Part of a small language model's weights: 19.2M parameters.
Each number is 128 + 32 x the weight over its row's rms, rounded and kept within 0 to 255. Layers, rows and columns count from 0. Numbers have three digits each. The size before them is the row's rms in percent of the matrix's.

# v: layer 2 attention value, 384x384, rms 0.204, rows 309-315, columns 0-191
# o: layer 2 attention output (transposed), 384x384, rms 0.178, rows 309-315, columns 0-191
v309 109:149127123144127141126094132116078122176142105108195112148075131117117123140123150121123132120125102124137052163094153139162087082143110132117158069202143150105094162115158128208229131090158068121140159152166078109103153120125139148169102066122135113119071187140149161160158155061109154142121151162125126100079108062130137120094122110111107172089098134188144081139141123117100138122137136147140148132135203142168125147127079117130122138132175197113136101134141170085206114109066113116148161171156143188184173142095190162146105105110120141065163142063136134115139113163158157130
o309 105:141177158107086117174206139172116076138146121131150065189184138113111104133120082092141149127112137151132186104178098098098180154137103114162123129084166107163177046123077137044073149153103124093132127110145168113115090089164110129123136162104147179182212080152144050104068208137126154177142132093129140130146145112111129134155106147125113106176148101046124150123139151121137103124134106095131120093095106136163161130141160107113092140179106081167107078098141108109097131140127142101141117131103144089072098118162037076120132111162070160166109132188103111133164171142180081118
v310 110:117176146131162131157091062154139179146160179137067120078142128100150158128123121165090153088146119120220169155111149061175153151103102145161099143105130171087130125190194152161139009181127101149120171138140124064129106091119147161117187124137162103151123117151132102046109206161088127164136094138119145086152110111149116075102126126212161159108135094136173130081127162136147100138144109100086140059062132081099115147151139137127187141129210115114125134062102160075108157160117123087166116121125126110162086141186182128056178109096150109130073183137111071147107117113128101174
o310 103:096108048115144087112156149113100166157121100147186132205090090104179143130146083133161127125073131159122137104128127165077098146120181075142165058075062095133140079121112123034181128119129131182114104106136135137124124162106092106123104099134125142144138153130131139128075085113091169135170122120146115141178123094159123144130114172083131128167041117135112099158084069201119154114093157140115157165142118146114153097126093165136109058196127108124146137130125111151136162120168176158122139112152197177141122146101134094150113189141094086093180113157096158113176101090135153109
v311 103:211148100123056159118125043179181165080189150150154164175158154130115088111160101091088129155174115137148165185144135070126116120122124066174124126117051160106137114140188076108101128171190135139162147064108120135135138116133151127100115111104096144156118110102138153163116141105086124140157193123122122124135093105172127129169133120157171148097143127122069126122170198092168195139141094214094128085112113146110169105152113067139132099135087157133168122122105159087178100144153114076131167162124139138175096100119044123078076129164140140093068134140155178099073112117160130142
o311 101:129145137154223140156112163120120083092123125084084155072078122084101161161080158142081110138074167127128129112098077110095104166109136137079200083127121118112111147074066093146140152109053102161082094154084135104197103057085179167133100201158121127110136131135133093143128115118162125161072103109134118134122127139118113117108135135127095119133066188106167127171152085127061083130058150126134154158123092121134122141098143157102112142133194084125138187114146133174151127144076174198118159127151134158072136138133172137100136160153131125135157118139091094200145147092129153119
v312 110:132155154160112194091110146053150097139109083103143119148190130101156167156139164092107140058097118121083119106173105084112108095103136093142141186118110200143145113124096040137121101088112181128110145154150129177093054064114110146143131085146119123146155166143160098094126159096128067129107082141143136189129108139134102177134108071092111118149089133156110143129080161156095084088121102189136116143183160115143115110154145123108102123139095169166140081148168136120139112142101196126124171161172091092140173121146095160148200142169109122074111132113115051161111140130132141125
o312 108:140041099097110089157133130230086133097116140134145127103111166138111094130085119147123065195199155128153148114087158141126105115177128156078109103143148081132134109158140175174171132143130098132120104108103130112115137136149129094152157164118105129167136158131103142172042142128130163125156111089145078101175137117148152147112149136174119133152152203110154140159147082143114175154148084153119151154116135117172152158140105139164128132104084122145113126112120134214164101128181138138133107163066085122098112131093135135102088096115123123166106118106089158123190150085116115105
v313 109:113141104129101123099135124132121137117165178119060090093188096130081152169153150133149165172175083105118106108136188128124097126083137133097107171121120146131149139066181083180063144071168124158114159145094103103099123160150125171159103166145149179147122119140070120136089091141184142074139114156104160156171133114081091149163077118199101121110087140109156118119155122177117093110126107059183182113143150119090098064108087130116150105166155101121187124149208075104128156097136127127094127151149098127120131129163112160088117156185117114128089176132139112155068077205146121113
o313 101:090123161127123098172102131132071151066105087138140103156103202115091133121090129162083076102103111091097076164185105150144127143141127082174173065128120146121123131155125170083141119142121143140068105117145132130132105122114096081080187153091148095127119112097141135142119087144138105129108127086164122160066140092174143152151158144089152129157150130161128114061114127070128122139086211161083066137127139160111086201134151071168108111100129191116145149137138170116137137088170110134127096077107168135138030133116126118114140126137132062111148110150069136108145165094108106108
v314 104:132093156160173096184088107146126102160067105086102190182151106112120141145142176128123167091094121126105125113146157057178193165084167133097119096102064188103164143034185088162081134161130064148100173167104153133135140124161163104064185105115206126123078144099131162155120128167149164179130166155185162129117136098125146116158178098146123135087098118114106119116094081142127151144151068128114057139084118130071150129156162153180093146128034112126103085100113134159157151079148092128165095120182180181124155173096141184212096092147197142126157137133176143134121109082150138128
o314 107:106129091077111154052102116125154163070187164146117098091107154118121148133104060168124086151187122079080179111127108136084170097153135154114118139148118082157095160185075130126107145127136155141221109075147127104121065155086128157168149132106081121141170072170091133121154170059075140122144066105151109127109098123207096112105068147100116105157088110043187114106119115107080158095115165176083100142083168085156137123139088066110167100142178078113110146158095135146132079139116090108114183107057117155162131116168184133078169170118098110136119135149090138146148125104147102147
v315 105:157078138115142135127131102117087111133124153122200152128131165169148206138088157162114107165138112073100172142162127098150099106147074175103093090123094089116129149157167166143095119161136111146126118159107111136154119133155140095118175100154105101151117174091190137102125101138110086109110138136102139115161128161122150115138110118156157109068127106179126094153116086111115148125121145117113106212106091125126149164148163090102168093087136083075113145152057082143084150043065141128102110093152183105128126100164185064132127134178080141071111177077190132175215106141141137080
o315 107:081157146123088143122120137174144163113098164117052154126155168140174071180124163097185139165113119171136089122152144173143156136090108121091143146158142125127109124128144098145100117133113186160092136101101107170127142140067115150137117069133141177104218062154086140159133109128138153122167141144164141064054128170142128083150096109103123147137145135160101128082116142125127086115100138121105108031145184151198174145091157149165119190169118117114103113097128173097173126189152136109189123112112096121152105176089111186182115150082160151165125099157060074136073147135120090095